Part of a small language model's weights.
Size: width 256, MLP 2048 squared ReLU.
Architecture: LayerNorm before each block, untied embeddings, some layers without attention, local attention windows, paired heads, gated attention, value embeddings, a smear gate, an embedding shortcut, skips across layers.
Training: a variant of Adam for these matrices, 4601 steps.
Each number is 500 + 50 x the weight over the matrix's rms, rounded and kept within 0 to 999. Layers, rows and columns count from 0. Numbers have three digits each.

# layer 7 attention query, 256x256, rms 0.0714, rows 107-127, columns 128-255
455495552560482459518537541422513536529502487470433528416512516479525546574477490463510483474535538527505446552426584554503502539511487484515533499531488547477527473566433460531545468565418391502509579471563509481463453497517538509466495589540519589423511552489517479428525370547522495482544490442520518539501540440491502536454452566520483409522397494554507474504499516572444413543449
533487517594461496595452535453477532596564431529469479527535482553377520508375482403542577443516384454476509515427502642554495432538487499404517529432477589424518581489516416546470551472476529593525516482503482558514583392573595473564463535419494468587559565503502532512508427593564483544544448455501402634482467490475502390484550487539454518457493417533383479536365458530477523458550
364507525531553477511563520427457552548450456506524471586535455402535499493492527511545526569526524544497468553529513528535535459447579452512455523475541595471513440472527473535538503492516475500586475481567564461428515536462559529524498490423441536472596534510507506530531410446451507468526470548523459539500481442480510573504486574474431502532467541560635443464538490546476551532443
500508469570568500430599534465451436548487544519588500454506455483591513494545543522535475556480483566481519402490499475397518534516468540511463514569630451457613363534535493534459508497467491482499454527549477518448508491390481537422592569540543579451419519448483464571496554437463509543501496616531560575500531489480514507448421456449467526483437649471536475473485532521519467449488
553498519416537492546498479495546551499497478500443447512582497511389474496420546499459541354494464544478536563424514504524499503460457422438524452489500481438575557481401485439510546486483529443461499516518517500511502418559577438504409482500494483440507448428526510481513435471552549603506562490439418446520442515544539507463531591449511503463487469495450458422411456485521515468414
399475465580433528447562473498429435512525530515543454507488429507570467480545445479527468584528561523501471422609535558492483501526539568479420462552609527468437462485555492516573453539519538555472483485544538441474580552494457535447582484496474574562515552493457467453492485485509453476456532535561592555501471597493486574403467497399479422533467532411524446513537472509555461540490
553513563545495451540509488549516471530464505536479505539635471551418490526541529483476525473475519527395566554446525518499504540508433469433544545533542543498461313528520411456573519614458548568478498466489443477483509473519579439522444357562542517520450592520510563395471553596405472572486466461468426566468458518463453549451459483513567574408525442531388441475476608441478485484495
585530539454417430430525540499530598500448445491539446459529469441468498443534421538445473477491422512462526560452508557501495601488517423509548480386545563444425594529440496523598466623465538511442396482527610498509576486551587416630428404489527471503432503517489574466567396599522456503590408534585474441457404484544518480553517515474522576479535473500421509478600510467486568463528
534508482540455573538529503494507490509475444526457581475547442497574573525479526553564481526495577532522442550487534444389442507555480466438474488483569488494513447504446548500479472478452448519499459490531522437493512565481445442420602498553612458479528489579484564531596535477513540391512493458554600568518518461507458572396455482465441490448459500592502512501533525478565436568475
520434433435547465509465429489445507489482441489454524565459550568475488513511454507449557584506514495459532498443515446493542624500565452464506565447546557565459433412557525468482496571450469494524498528464485507422455488487478501516447441457468479567445474561510494504424533539555499540526502513471441479520528508474489471463520577555561524458594441518455566426454463494475490603417
497531550500522471537523496502521545521428499437518493497524496490507472499423509472541520517568558503565512521480448486525562459502460532532490565547495480530474477490520488536377471515468531468533608609415473463493407513618519488470468462540529565478521537565486561449520421476482470560564529512580508457511467413538493470487469571466464503466468462446497534581525537520449512572530
527517523445540427670458478515537600497499541486511515488483510532411451499363517530507560461464423453529554570478464561530488457501544381386559486483418527502432550520514499379497549461442509553545557613415436617523635320578468470578460558436481424534542446526492488491545440579481497631532545499437483473500430571564531448502578419560443523413551499523445520523426459464430569454536
470514499447473470559550468490535492515443526480403539473619421503510520489468558563531448586423466525552520446467497367431529572493635401526595520438546413556517498491547473478519563464426409524490476491516454437515398476473436491490510553606482511459509430557536484491547454403509473487459526506412481472520513480488458607597522478511443484569585547561576504492492530487490500598420
494472449505402527397446558461524523419447516488496440501432437538543465481484506538520477625465386460444566444496502578430511487522547322496557534483519479531556575461528459582523508485464421484544387491561499532484492470506605546510571468431493540525537541620493435534538432558489446463467549493569409502436524514416513491542447502596550507514512560581488592526524567551495440501612
559518422529527467540479484510496467509494523493491543500542502494453515507436411471435557488468463413479580490533443430515460436576486588494477467519458453503465473532545500428461500437494588520482488555453510557530437534506348515584515457538411484481455524502507448580473578568446534547423479535483465528513508505535480455477523481446522585479496519524425437488420535526468496442481
436539493502567525496472486529510452461602524545568442560521502497447418400574476435470520414495524469417552507555468499528455467517508644491568550572510545563475456506524492536501454481526545424510462469504471518526459545443456474554538492463439486524465446519487430467437636517485490515388445465486469491462445572484488512414529508524576543587547494445476534482507515492545509529523
430512445502388474570449418510496551494504449546469395482444447583522475510544464471542516524443516506499554448613488575533585485548608411531478575510555523481447530409501440525436555509526510679485454508588472474534581603469583433457457488462509525566543528535476592384501466541591393448510433463526409481467485519495508507601431522542574477529573435552546431529557580547493515496622
448456412488460523363512541480506432478476568518567582526387424559655549497532505491458451572418507499463549426552557446418455553563513564568513470602540508552541422476487590527457482422462464518460548586546460468451468517403461584384508521478446550560503463497507430458512608446534430460430445458509623588573561488407512441428493481418529505513520487504519507458524498504524478482556
425503470528482535520500495465475442485524499551486477478577549500444531514536535476480476516529480535499435532460481523470466441499539592491509583479542514494546471466501476540499509458440446512525487463527481525470428473477481505493494503552548491449461427465456477476540477490531498424475496430489509546499539396539504474414559538503431496504529485498467555564428424568576496544532
530468550512458496479598469510520468526540470534548483525562484517508497448569596580577504427462511512469428510518538471528547499432474510455475527539597512548524415494433509477499533498543576526489477466513451463494429538359535423466525553565553527401456515540518492460549462435476507485520451492445570472536483446500460573578476541491527512532532560553555557511531622447531511464456
507482504571450447542416457483473491575491469485509530441479499473392479534473525628447479433470409517465494537521522588497443493460534455401519394433547562453447593532550459505482615502423532517480460538462548518553579348517505508580565404407516501569492480495483575476506477554462518490585467437518497529516515543521520452516545429553451552500519576490497522506456520508516531429504
# layer 7 attention key, 256x256, rms 0.0673, rows 107-127, columns 128-255
519425500480507504499409551476544516555520441541498502508487521418569530488528548525551408466508562487446416550445559484483454521558547463509490535438530497423502527618447560545503490508508481599455540420525480548446530469500427498515507515500533559468452537476469496572547470418504525494517595503480485400412485464587480487515452461541453538489522519444556489503494519530529432538436
540485539521476590541541394397568376568518409514440637471521481527552502528470521508527468514491488465557467589455513551526484586499547465493491524467473572385510498545563496551464521539483571604519501476456413525539544453530418505563523522525541516501503430563510562502548506455615582622524569566423473478468459502586528510444538480536504466516496493443529500544472444543478502492532
470460538561452525521393558448644519547512481507475489471455563417564502456506567519575502503505453422442484487449498461544488564528542476531461546474593535441513503477511488493511489467544478583439449411544583545478476575422447497506553469485522450478496571491475527568502468474534477463454520474499487466427533528546436514470470506530460456556597458516589484529557428497558499540375
542452477523493475471464563505516510529513474549453500547513514456533487424464518445594512485503505410519488394494511497471499473586557535550468478572624477491478539465479460510493452491490505452486439462531502533484510466448466541504465471429529506538476538550438511437533427473533499519521474516506500507476560515572469528535471495578502570522593516469598522493485472449438469510471
498499431516442506496509428481495496473538518556460504526530513564446476500481451508539521530520393476454572454491545514592410577417432442447484508463489476600483502507473520530516530560470530468503442494509473491571418427563600543468391504610555460477469532431474456499473542551483555493575523488451464542553473536473416479510610477450599467527489494508568447499514498479574576418646
470444498409519491420510473517528480555603463530478482548482480426572542502507515508525464412475534519475462544573534522492537481610570470521436460533599435472541499505524508527588523501522457510383519404505510520502506477413454554508604477361494648419508466509417478483568414464525474479462543545487508523474552506578449488484447556542370544491592531404643569528558485578500486521311
533534452530449505538499480446494504546457459390494534574554522591501516479481565484555538482491519547507523417494482469525373602661430476340521446544492492514524512550471489632523464453416523502480377553372480496417465512539536569567406538502498567457470526543532518434575563582570442560456570565493600533527435484462496435494447522499553575533443391453424435467586513482443453497549
422457443430362532459474478398514537545444522475481487445571419582479523578504483466477525528490458452518529486542457444593527544517533540510573493475434473447541470547506473597533427567573564490503508539528461500547439543527578553509473462541459444483527484417550475591555520525523557494594560430554460528465526520485457504420502411522457471573519440500429455520495512537484493496546
537492442549502511538460555523578546490439522433483578536462539440531529512581537558410491443518566502453402507475507509420476445612464510424399494577583580458449550566461503478498394514452436493562528413481504455419490494463442555437612543490565560484463541482464453491532472394386440488431542513531537540500517534539574514497495503498425497406551419524567514567557490442505453528442
519492458510473508476477520481488541485478507488489564504480475550438523521416548541470511612533504567474533443516505509468517476510578454494500485508509555542434520497446444504515515500484473531507443539510451446405425466480465563489503496570541538560498468462522527560478487526431391480479443474601571495607506476484530432436443527448590493472390518535383428464495502463487506439575
499516521505552463452561457521494548516465463421502543577478427498528475420439497487571467509557505520437484508488560514571536537550445537527535464499548591454473486522495437352537458439478481568569483469462506465504559613437422462515497467449430492485496514585461538516451611539461515490441534510456514497515509442462471423454495537472441504539475473474404482454472510494466529515477
500545617495457557480505431451525427531467446505388515465485460515486501462501488465601466510459432418580470472496473485576479526467461528472542518479402481532480547532521506568510482442507549517519544529417417476518501409559513490508525621575449488456436463509575473479511538466574548580498523473421461454452417502549496564520579502504488483490458503525619517568485424508502463555487
460457411508500499529417546478445560449453515541509516501524562524483556439511501545481532446461491469458428467405490492482480473592501482481527501578580453589400503508366509512510534497510441527552498505508514472371469473571443503367429545526505511544505504505499434498432478568425445430473500484501538417464529410547482492547540503480575440475555492511523484418472501487539477572510
496507427519528528523415578409520544495461553524441502404463558611537415528497497451455480530447463353558452465437496552478505532532568485480590576579503534389461492449536441603604469503473452493607474615500498510482557605598530515457475565474543431591508525408534445450529548583614464506540478412505565501476503414478516568483478367482606423496606502554434493462447506537464502532597
472533511534491486587561434504405532462519452474527484498532444576431510544442454505498562533462528564519560453498420513412547499429536478436514430504356507559544489438491539499470554470400459503552494513522518444507430557523550442575518564513495476548542505532534471483451535554522476555453498545564524542578510519508491440525495551459485430550416573522436492479466522477411485505505
468512492446520524519612466468414501506473514414636472497537475524430496519522506558377527532487533559541599494526490531414520443421496482486564448491433502559500500432463525469461585477436532397556485570453480468478465517539538486501518437452499443452606557493464468449443532538445458558454451512569525532501501546431492435502483500430502521497496581591455522443500507531428536427536
452461501552453507491456390464558573524452444509491617421477498532462520499514513559496534438388433545487421584458466548582457506551503360478510489449531512515455461513494458431536408448526440573586508497359505537533420579385519543544492463478601499549618471461447520506517546517573477437500505418452491498485558574362411407476493601504460464491535376474562439496483616612404553561509
456445510623507442424440613487477489413508449498430450529439532465580600474454442543567436503449551448484497545556546454428551423619595436524405547457567501506473513458475547557495509492460456544447532469602490464420477440381539613501537504459515556527461453514487422522490384505479466511460479515487471557480501434556480518459442548513497531516504476428589539412552429526495544527413
493524484514601539544499508520468508514507495503556599491486508456451469515509548536433474454510537523499523539451489485407428491490516519417494459504583577438430474487409491489504462521470542487501452527478479500510525428512453452477542487536530459521489546532475480556524531448502457505455539565477561432471427505497593498470450524556520435485507468474453447567471513527481498483456
478419456522516471512493535524509497483497485510534458490512526489510549480474593496575534463474496461391475532474474507513428535499504544471465510558658531447407453461466451485538456508525513587543459446480562541452494463495416567397461488478526550520491498548487533480524478473445451484489469461486560530448598474554502468508524485591615511446586477559548559506477479423453557474449
449507510469450496525460488455583413599463398522490562436556490474566479494542504494538414465454472415522440502506518544529462539479541549454446497451539486440479598535492361553508481447507510599450471472457432525535506468534480545510498558507501442529450474518498498538620472457533498569524544478489542411508429458599510539495542377583507539483546486506566537592545469478459557481496
# layer 7 attention value, 256x256, rms 0.0731, rows 0-33, columns 128-255
539484531472480468446510474481505418573488480478471471449543479430485496504559480481466548494504512552540506486369473496471571515475596517633522428577545471462553498513571449471526529468411396526415569471529542491449592523537462487517522453591496468490528587350446407530529557519466499579417602654438557468503565523463485548496507518563464501481493563544502476512458594549526405472423
435445450543572495455510558481543561508484512521484462494359509569488500567558455514507452581412466457471528513500518533441587451495364511457509459496518552514501505485507385637606390420589474550538444516478461482491403471453482491531483490443533504439521622493493598394452496498419457521532477480518474583442486446453495449490464514450537528557481554530560526595547506437480523548553
487490491595519480440494544476473511477535527482477528471570547477471515515473500548489470520472543525461534429400480502485461612493449488508459524427436478494511408495443454480469465484502577502408568464496434471483494453488627550500478452469476557474531529558480499494496543573456512510434509564505462533487495536473505392456458430482438539531479487588471488415448490497468415477533
482516537553480557427557581493432516437514548556475473457620606413484493512401531479471552489551440542526515401444528446466436730499320460572461517452533501524509366493484495466516445665585548432428473478414556547497436468494643602462507505491506598457572612578494606497502554493491497475430543536519508479504531550499514399505512596415426545523411506465508496452439399477472441462465
479493430536547502515502444476445523517545566500564457603499506517512563525511459440472500471494583556481546481429558525494412518467446450515466469569472474491509496499588468473498567591411599544436449446550550449440500495545501506525441472489499497492476578617544476403484474494477471491508517456533595498479501594544493471475507450532551520526557549546514409468547569440526522539585
528449526499528474392484520536597513458450519469498505470499488460588466472506474447482482543521506491481514421543466481395469437502559436643509537495559493523523444509545574455500498515403347445480496473501482518485569578541493413439502518511474486528564500511501475537520461514509484525443508449505532455544526568490540579551481529537538546520499526523499543406575509449461497480517
458492473560464504397551541480536476538451440578453476568592516516425483480572484508554532660553507475466535582599468484522413382518478431385510421527537441479410566436400516466544443415665547425643506532519429504558464555452595574412431588548530611497510553385463487594466544484475550544458502646548433659486456505441522502432467606517489453488435462376465482478481433620507520449427
553491490691528483561504567500510490517541530493496511523561562443470514555403548503494468513496470423493499536474467526457398533529458565402434516502517516534478488487370530420564382529555525466442419492510496557437414426488561496573491481518523546433486408609526584527517426504412515447451579472558446426510491538552523572530495564415563414479377524533520471530503530595428595538528
400550499497507514569470521519518520462525467463392503480508485438585510462549510523536482502473486500529466483542470497570675379435519463443521551547467511490530574517485587578559525531420435555574571542486512502510486452446472525527587540536493499503476462418492486590471467409485480471601487601508479496522495447486464463494527508516454440501396541496482535543489452462555525506474
500513522586536507527523479483423475524531482474549531498602566538503501511539488513507491481530512510527470525419540429553445582489389531502470536541493490502494423550506473490472413626444520432429454499485489518444463455493579645428451535545490484422559495526540556472494481591520539477437491465505487533503487463523520462445529510449508498397430500625482388460423439438470450458489
582517483344438483611477476523491537526482512519525532596403483493488510470538517527484478455481477496400488499456484539442565521503470471499477482370547523506496563482453496517500521458528550445569592450519560501565615498523466370550531541580449531446473508458480407547538419507585540488481471454464540373471504459552513536568482453471466530515505503468573490431488486451478484441349
459473465533482479487537512521460574504506570565496548514309427523471509458432490521462474475476468492445476423571508503551630434473512498422529495482484529505490531486522475551561500498556515511591461513543482440503416573469564531517470497581526505498505549480460500427507520500487512452610464510460509536501531472509481523495503569385499492603508526436554555476544531513494509541495
624519539421513468477425388509494486459495519440525546501526435634554526485457491496480522506450472493538536675552538518525483543550492539441471415592577460512469572492552531474428620490438498466479540558534430520523581587555371471524458494600492462463475361538516441553577449567586552492497463493467566418512458484528559534506509493587496565508560524601446476432464489509545523408523
549490474469552475520502425541481534526500545363631500545474509537528535483524535416525468485490557535577468555500488532466427511517556503570542498511482529541496545519607511533479510508341508522482397442472591447506576511502416396520498458498499467485497411594550464393532408535540501500472487344491512499480470511508537564531537460538575542500521487552561479479507547524531450546579
487501508656514531437482499463512532551478489546503537555616571491492491520553524487517493484518545523498497552489489507451388467470527516496487508450443474448473459508249498468435442399416567595584489473499448404404484505483518569475447471487456466512518448592511540450533528555458502545550536538516458574522496502477461470462486666497452500517478454546511434579431522556538459578522
485526558541458538544527540510481486524536515448425467446627433469511538567499453521497493510536528460464525482433518445442551553453437553469467603496398525422564445534456545447466372615491499358437545470473522497467513450516572529430531491495534558492558487528469570494494568536489507511452463554508407469522520501456508465437481629516489511483420464640501442462463464526447467452485
616418479612484481450493557477526540501456467468539524449624581621545506546460516483478498428515529510580508614495536442486320562517420460569487480587584522517459439522457539516381541584444459501396583492456518490423445432426535489467467422608487515469536547557576629461486477594506548433555468438438477554528512557565511430475521494544575460445449488529560443404411570501528461500442
527491503549520493431526535472475435518530509521493484449545530396388498534454549539519521538525501545501533397359470510510484584485401529441470495506441516485502410525509526460490459529550592447388388482494496511449460410536544573476528474525515545466549569531504526445531474613467499523542506573530517501530480508475499421486496506505473488481484606591498424560523480431496501497533
510537512245446565453500526540498447483472504544630497496353393468426516460516504502525515483474417465462416477498500511513638488537618523503526560430549458445526549498547585491462635470548543447620558505545567553572501580498451443516517574534458536455471524303500334554518442406554531506518453508415525385517488483459500553615464394570424409496533499290491518485539496526582542437401
401462469507538457638439450472519531476502459525549489492432569522433495524498493477537505490453537432436447575547471549462503387521537547481542502458397568463512474499478510571520516443620584582504573521474479541533476482492305418544487529427512472468460508540501485446498485519478490499547477432439501534475464469590504463523476431537486461481529493310539487602460521487535521545501
489469517595494466446482475537462424535523433605495467507502605458431517520535552481458497513564506520535500578479511520483594539496592449586512481445526511538482411524398519481493530434480469392473539500438572508480570444465550547535510474603480500515511464474467470552517526505467491489561481578482487473505501569629531493560509466539573410557402551468481431424439497558557511538410
457497472507417533552555494510577555483516473483509536459466542558630515525504530512520489506375521494514449455611531438411514422492506513541475545475400482515470534447484488550510484529433464540475534454477448436515491504471436531429513532497516480551490454462483578455447559484512526483474473434521513523521489459490515517547516558482533488481472455377513503523490528504566457580496
574541552603475514535565544529545459540487470489459531386490524490538492527536490546512508501537446481518479432474535496434545486456375466423506460588477394485501543496311416506527496500514512491551497531512486457457411517506522505433510500478518519499492604388545571541520513544487531468484531491395505507515522387465540459544503509433484449502452508537501511599432480459506472492570
383473503535553518401543553523523631465468501525572467502460597441551454446497516453505466485539500482496487438522469466517571434467439419539513706475507468494501543478529629484563456466423522537485569529467471475538537504534508401367542499415484504488520508514438570502486559478427543505519445533528439569477535472416502519436471505608510495494449530469533549606498482485504517517552
604510538501467510377577484521514522523489538489576506467433525407507531555498486481516526491522473540537553465541510518486492482521471434413445461554596531481489472496419513464505443471620484454522425493511572477553501517461522556479450453604535521493527436436518480552522465401432523506461495602414540482520481541500507547480558478494532404535436513436500453496445486531479534517536
508465525489445493587498504504424440476569544572506524508552582370540516548466472456500543413459478566494493556412551474507546548498527615563547484423466576487545429561571520506487553581442495481438519490558528510503602497569477564498536487477538520484528509511505442501498480524519523502433514486544456424529505494552502501438503434485490499447435528495514434504485509456452488466485
579422473568552469582566525472422458517528476569530509395368536423437515583466500485494559475445492497584488537538540509497498467511432460402473489517517523495502454477470301550621505434461639598511366463513460500497498358452431669560518510377580501487515521518512550438527498482435462493578525543522528536479521523443481474355550528499502518528492525458465517623494507502521505568547
552449501565448501460504536457520582529462421496457533438558561587581512554546473476499491490428524555510506532521527439450395431481371467566497434488460462492503462503467513527463508476493449544523584477471503452476589518666508491487519466603515504454509611552513545458491543521509505458500484500482512552490521432562495560521504536462487476429456449442513415518463532535468446483549
557479482469497526441514429520527544515504524535514487511338459564492536531453520476454486442479507495541453484581509512471546487490581507473456533565418525478489608451473503511535553510460416636474479485513465471528584510544400551584471454555517475616473445507529552423496498386485450464550474516501530514501482508534479533462519542519522476534512475370486463556477497575446508518571
447500516538497501258461442499478474492487542552511513534521435661542475429551476567458512553570507555474520464558484600544456474497401457493480416580627490526528418487531446486401491433526437562425495555513472475538503558480573511486495449603476506481533532448451510508490465606474465532486497506488526573538461593400496492628495446444535573550562461620505571459514505515446490391552
397499440565514408483503504486455533572465452521498521490476560502449495543485486553473500535628461454522470456427475546544571504497477377439481502552471464462487521507486438564549460546580551479426487591561426472493404471476675550527530459568477578460529558502529486432489518519535513499519525494549462541524508457512458461584468469382443519536363531535524510426462550548478471527550
436534491579531431538458492509511550517487516478486499495395520422531490507513463478507446512562491472501489460506483531522526466477576432457486579425413465529482537481561531534563381478535498479520400498491435502484510562476527433463489530488532537474496495523481519470478545485502519521440503493498453459506494517521503533532492567398538499498521463611523486559485492512450525509627
615392473508500494496538443447549461514552473490558534442514498519496459538467488523474493532430526484544511609530516468415355393555469585412512428507558527489464540509500549538467499373370357598540478466535492513480533541575368493485493507423522513505499546480456422516565473536480503510506480393568469545508491452486518585465485422493452560448574450463462543579487534515478550461481
538461556559548471381460467472487441508521401523504502526605470608401508527570532507532529507452525549525503609507489558494297409499577491557481389527577536509528454603517405565518509405500505535521574510473427466474492423562483458591520504462504470470496607586506450492483494484412503533538524588453532515561514459524487459514526511498539525540479596568496507413481521470584402503433
# layer 7 attention output (transposed), 256x256, rms 0.0669, rows 0-32, columns 128-255
511501524440455394539452534533488450521494514446487587405453467615553485560496512462471588524464511565499493531441538497566451467513494595616483527460498595482484527574440582478383515522503535554444515535557565548505554485457418559402555471490441510451626471469506433543514445441528484479532494539430544525554501467544476508530449496632491566499466584541533566526442496460535541489427
453510472525493582536534473393474508514531434558547573582454497520536554501515479534500485495521478504465469511483475560462503451448493542485578508477426462496514447484494390557502471435518451641466550507447453469465475422516518481534587539492609393577458632447588517406536528479460402534464431451519515499488428475447488425498457449423532546561446464556537538581492497446605480499568
466441442499375461493547452428495486420557511559488485532536539505446494478498444502504504382547538532495535479554495429436394490486453569558383593416528462439507488445446466473482543594448494507363495442509518469477508471525518482496472509475533544466443577418434523515434579476527525613518540468530369585492450657442493476513427500445423550536490539548470505517424404422560545547433
499535450424455508484618541524388560541511494532424427555504457578410458528539440528475457435520395489391503478417520447422442523463483430489531515486509439542487398490504490462543452566517438418472446492492615512479507399634540536443622634523475566519561510508459544531420464489415598529527535573526470553460524563487527472398507472452476400511469577564482442483492434490493490470425
461498504509531439569417449475467506497420537471599548430446490468536501509447502449527587491505482477476486486486511565509516527580487475526489510481491642572455476488463406454558450559475532445488506485509523410485579467465439501476472419402615491475528521449446548434426466528499401546575580546584499444424393542474485552513510429470487536544487521534489545479446509533564475509518
489569527426541535499482607594556627441412522519449541549482513557533481486500492492444533532499464452569452514409474526491471441440458536514567507479478460516454583580473569469480461519474471489367567594455459638438565474533491471473497513503465474564618410498539433501537489539531510526423528520442513488570528446587536458525493532583489424526431505531623528471571436527419428424409
537437448537534502476581412450438492470619561549531441523514502532427458481487523507516457490574539503489471563487519535503426481428594503315464452615417408372439520467483499628544472472576501568549481522605524526586495526518503436548416486590552516533515493525501448522519482474435560454449523464492442560462514520472484485522485492501487411429500480450478537576377484503464539482496
532469469498525520543491460449509497537582455662463396547491493480483464482433399446459506491607437423414583522473495598515511481500528502446431474499490482456440484483495511601581466474572493401497485462397482453436528519529599490536452472505507511550515520497562517480459480530466494499558545538606501464482412560500520501475476524504519502526493413514472479430564444449518488510506
539574510434487554472549445463578473538538556429575611503470519485513578497561485463469522464565497478464475503501550387463538519467491537485537436514453465464526567482540522494552460459518467554574521570515486480534549516540495456468566492499492532561447446422568465525558474451419538495542388473428503452493523406463476527469505500505556523534508528462461567445480461476576516513525
416474507500531492469498509527457483532544502545405436551532530485437556423485482559529596415566471595469583477520527525496499602440516564429365466464539416515515405470476496427492454547496425513453434510456530407485542400601523568428461490448483584533489548500474525582461497472404563470595584569618472580422470577523498457440508501382486484500530597545446505477545447559530464484458
533446528453516609550522571497562499436564540533531473411535384522500501490461512455397445450443537512445493535457563464541611484541456462457459491511448457432478546603422549524503504564538517545592470508496587566432475494477468324529487513543428474505541536571451509529578551496476646348536501506402434429525466512482500506475484520578503595424504433406495444460503533563572521503488
563514485477529580480488529470446482468513372495551599464453436499422503545501504487521474519509479526496437484452460546499546481562427593431582529506482495507522549398480476508512603546509485514462516499560478483447511483484449475579638493527568458505468538533509533564471431473475457441472379519524438496517434440491468477452503474561526498547429515494585473581471655477500514449528
574461455522564488529380488575537441534461508462461590443490439415583447458504553455504526515502532478599555525518500559505536496555513531530368528521592508478547534466518505412484500511385464479486564577442508433555486510477409535521474368531440496506457483542499488576486539451413470478468581457527532442477423469523465559456501484422532549460579539533477417432636521536601453530606
455469546558556475534415468520497533495480453556526465509556495492534530459471512535542531522471508427546543544542476550517502537497526467537421494481504621513530507554542481529466486447452462587492586475406400436459583457504542487412433470483486384579498539480492543393516459520462460566545525450530549472501497513487508534580506465508491414485511572467543486461518460452512470520542
572474461533462411523483534525496513452475431347468467533623522490491497503549442488521488522482568429510516472504449480510370502453544500551408452458515470488526490503487376506452491481510479570456466513460489506615480569413557571490485526465502592486480571514463424504441512556478471596476513524580416602387503544460430504484469422488523494547496521447516504412404421487484642587462
483501425519512513510515454503450472611571486515388483449465511437531472437505447517489546448597511525464534535398580537503452579434486554478503508401424532469503433508492527595529477564482516430481429427531630400552565510514568481517428486520522509501583521463567527438471564494500506452466547507529506544497481577495464460425469542471524564484477563532477425434563528534601543535542
566551520495479424533481445593486573546482438469387438513523486562475479606539508487546515424431482502597534484497488518487420491447492482576448430427534535492612542509477533535469436530531456448393518534448472441507499509492551649472512455387423449529498508456456497547513438468438443506507577533604483586604564544473542399488535448502477411457431500513570506440491341536475477531454
486504483461539398501541557495485533529458468522500409482519474470536493504476451501605498457549495540466584483380475543478437600565543476510426571443492553509484388517498513582502486568457549505435460404428518473431566475504472552531479453440540508463592509411468518506411498531552465535449530529452497558439432636504498421426537462462500572554533447594495542521500455518478524481547
467495580401477556515527536554549408456519506484567465401477419492449466470486555492508465492477513558456451499515571458515608480533541511428524561618479493444507409501517536518509605461480554482637416498558618520467512516529241464499526536613420476480549429592509466500566533495507555411491394475376490384535607480465440586468537514568480450490580494428476409652471594557478554454443
516423504530427511500463494452540464424501534510590533480496525427476583505469552523446501478451539464488477426585545475519585431546510435595550498537485520498488513461544456535508419401430496481533479541520383501455436445436554472533453566410538488516525465483506521432465527548508423497539496540470521502489592548547521490582537439343549468529510445424489538556440500378471478506486
578392500488473418571484567438450434462479546533483474426547462573507468479515518419539536438514512538463517451440547442554501518532478521471462423440597457491468471478488519534498609513483508505487468492471504505468503452520481510535524436496365571403562446574508431563538506473478586452507593575514487594552551511570561423542490517554471456416480510475503408501365490533545507468342
495525460457511507569534456486547585496540482421526595528510560539519542434514480584449482423491539453512446524512520440464493495405479526490546489477401422498571550480464489513539553476543479541460579480565476498564519497483500520484517515464547460547495411472504526484537534455500527496532467514548444529580577449557503520479483527456522426470460462383519542485495440491569524501465
527546503516455519441558536502529517591512452467459520462475511557547508539477534561510522521541525516494521461452495501522473475492532410510496511496513476416522503414498463505510510519526541487453465482533491434459433587552486519466568596527531547521463494455573474502495534520474506435465450485506485505547567416505459489402486562464480495489492471395501533580453431477542485488478
502497520476506447522502458474541462420569602451495577557503573544551578417498536565407421522471532476514540419487509458516531541426530551506548582505472559431524509511510484458520446475514477462474578525485523520559550480482542433515595472548543465552448488460518469415574477439482499523468465486465496538590484526471497530540469457527409450468486562462446481529499431494492550569509
512572565392551508472561486511535579511595483588489456521434492531532457543459461444483527528536427463488602486504528488444505489451486500472481514436565430373487576466477552540543525459507443521567470519473523469509503510499459494473503462552516518543532447401587563539557507452401543462527456520536589476556549500512517521474491588524477432492465457508538501510414494474523496471517
541551544454479515498557559532499500543460483506533376415430471503527491482480429536510510502469469553444504541485509489421485589440397462581534478579474538572500467558560506526482502566501490433549440503506588450477516444581420516469535514425435491453535500511466532490541530443512551502574549538482533479542489527527448543466521500473486558419518499499481467432574487501567528455473
535489477530523458505577435544404423581469458484552529475458568500458535492435494485545584485558545498508544470467507546470520565513460454525523468451521541530525383428513410448484539522494522555494509507479519477529449468462481553555507452333559473432455532498386520450501542534434460558556467567582503549484425526511471448461511449514443582567553543482422427546462503490578514517496
513451510546453512575450492459526555570493468379459589475477519563494493568615484542382520482442511489537484529511517467408526485509501453564496477587538411545533578422502470531488437493481397511412516527508480448491443457607496539497593517441442501482501486441463459506534514396467432521563486507554484516522518502503516551488410450433420524475507437459483504503485472510508544463491
651537447439460447508520375469506476434546435560539584433462543540516379441495502517555542520439555434517491494520567486430464462504464459529463539446567487526528547445452456526510590447526501572521584542567496460601474538437464543466544450527541419491480465486569473527515532522456418484521514507466576506551498448492493592520501506522496459481476443527626497424579415427587433474548
477493477526500579355441525445456549455464543556488562549437452587493439568600482527414484606528426569524487465499503498591498459475470559446498513442634465524487530541526555463482501535496391543430516510444443535529460581509572499541595462614403518500503542509461470572555429425500492526461516522513534546538392539443512460551526505532533569436508518632548483497497480513424398467492
547515547548462484428463523387534491480570526553451453440490543529536557514525509446507477525578428482467553508495478527515535440570456535456460476508517503523497529445517527497492545521536463543450535484491494453444531505513591487569596496601529514469422596502529530587556471477567475447499463474527481525431468501471564463485559479471476511497466437511483543462508479429491532480535
513484485578557523507504479472510513461543527629433544498529568505455517451478533563503451546539482478488493460497496486551559460509479526484506508494384524509401501555524468527497461512553449453508477486519477444528453458585608448535444475498496530511464492527513526412500543513512467491488489445498559501479489411531508518516475572444494477545517492481514562459569484476547478450531
473495444502494512505500457506560467520538497519551548583552484453432526404575533503522459491455484505508493517558540580501551491508522537406553460539511441531502418455517544562481494417495455616530531488594397546504500507458467450503445490446481514515561470501460418486489500525507494503553542576510477517499493523477473483520551494459495514483624497564468463503540488516426457487449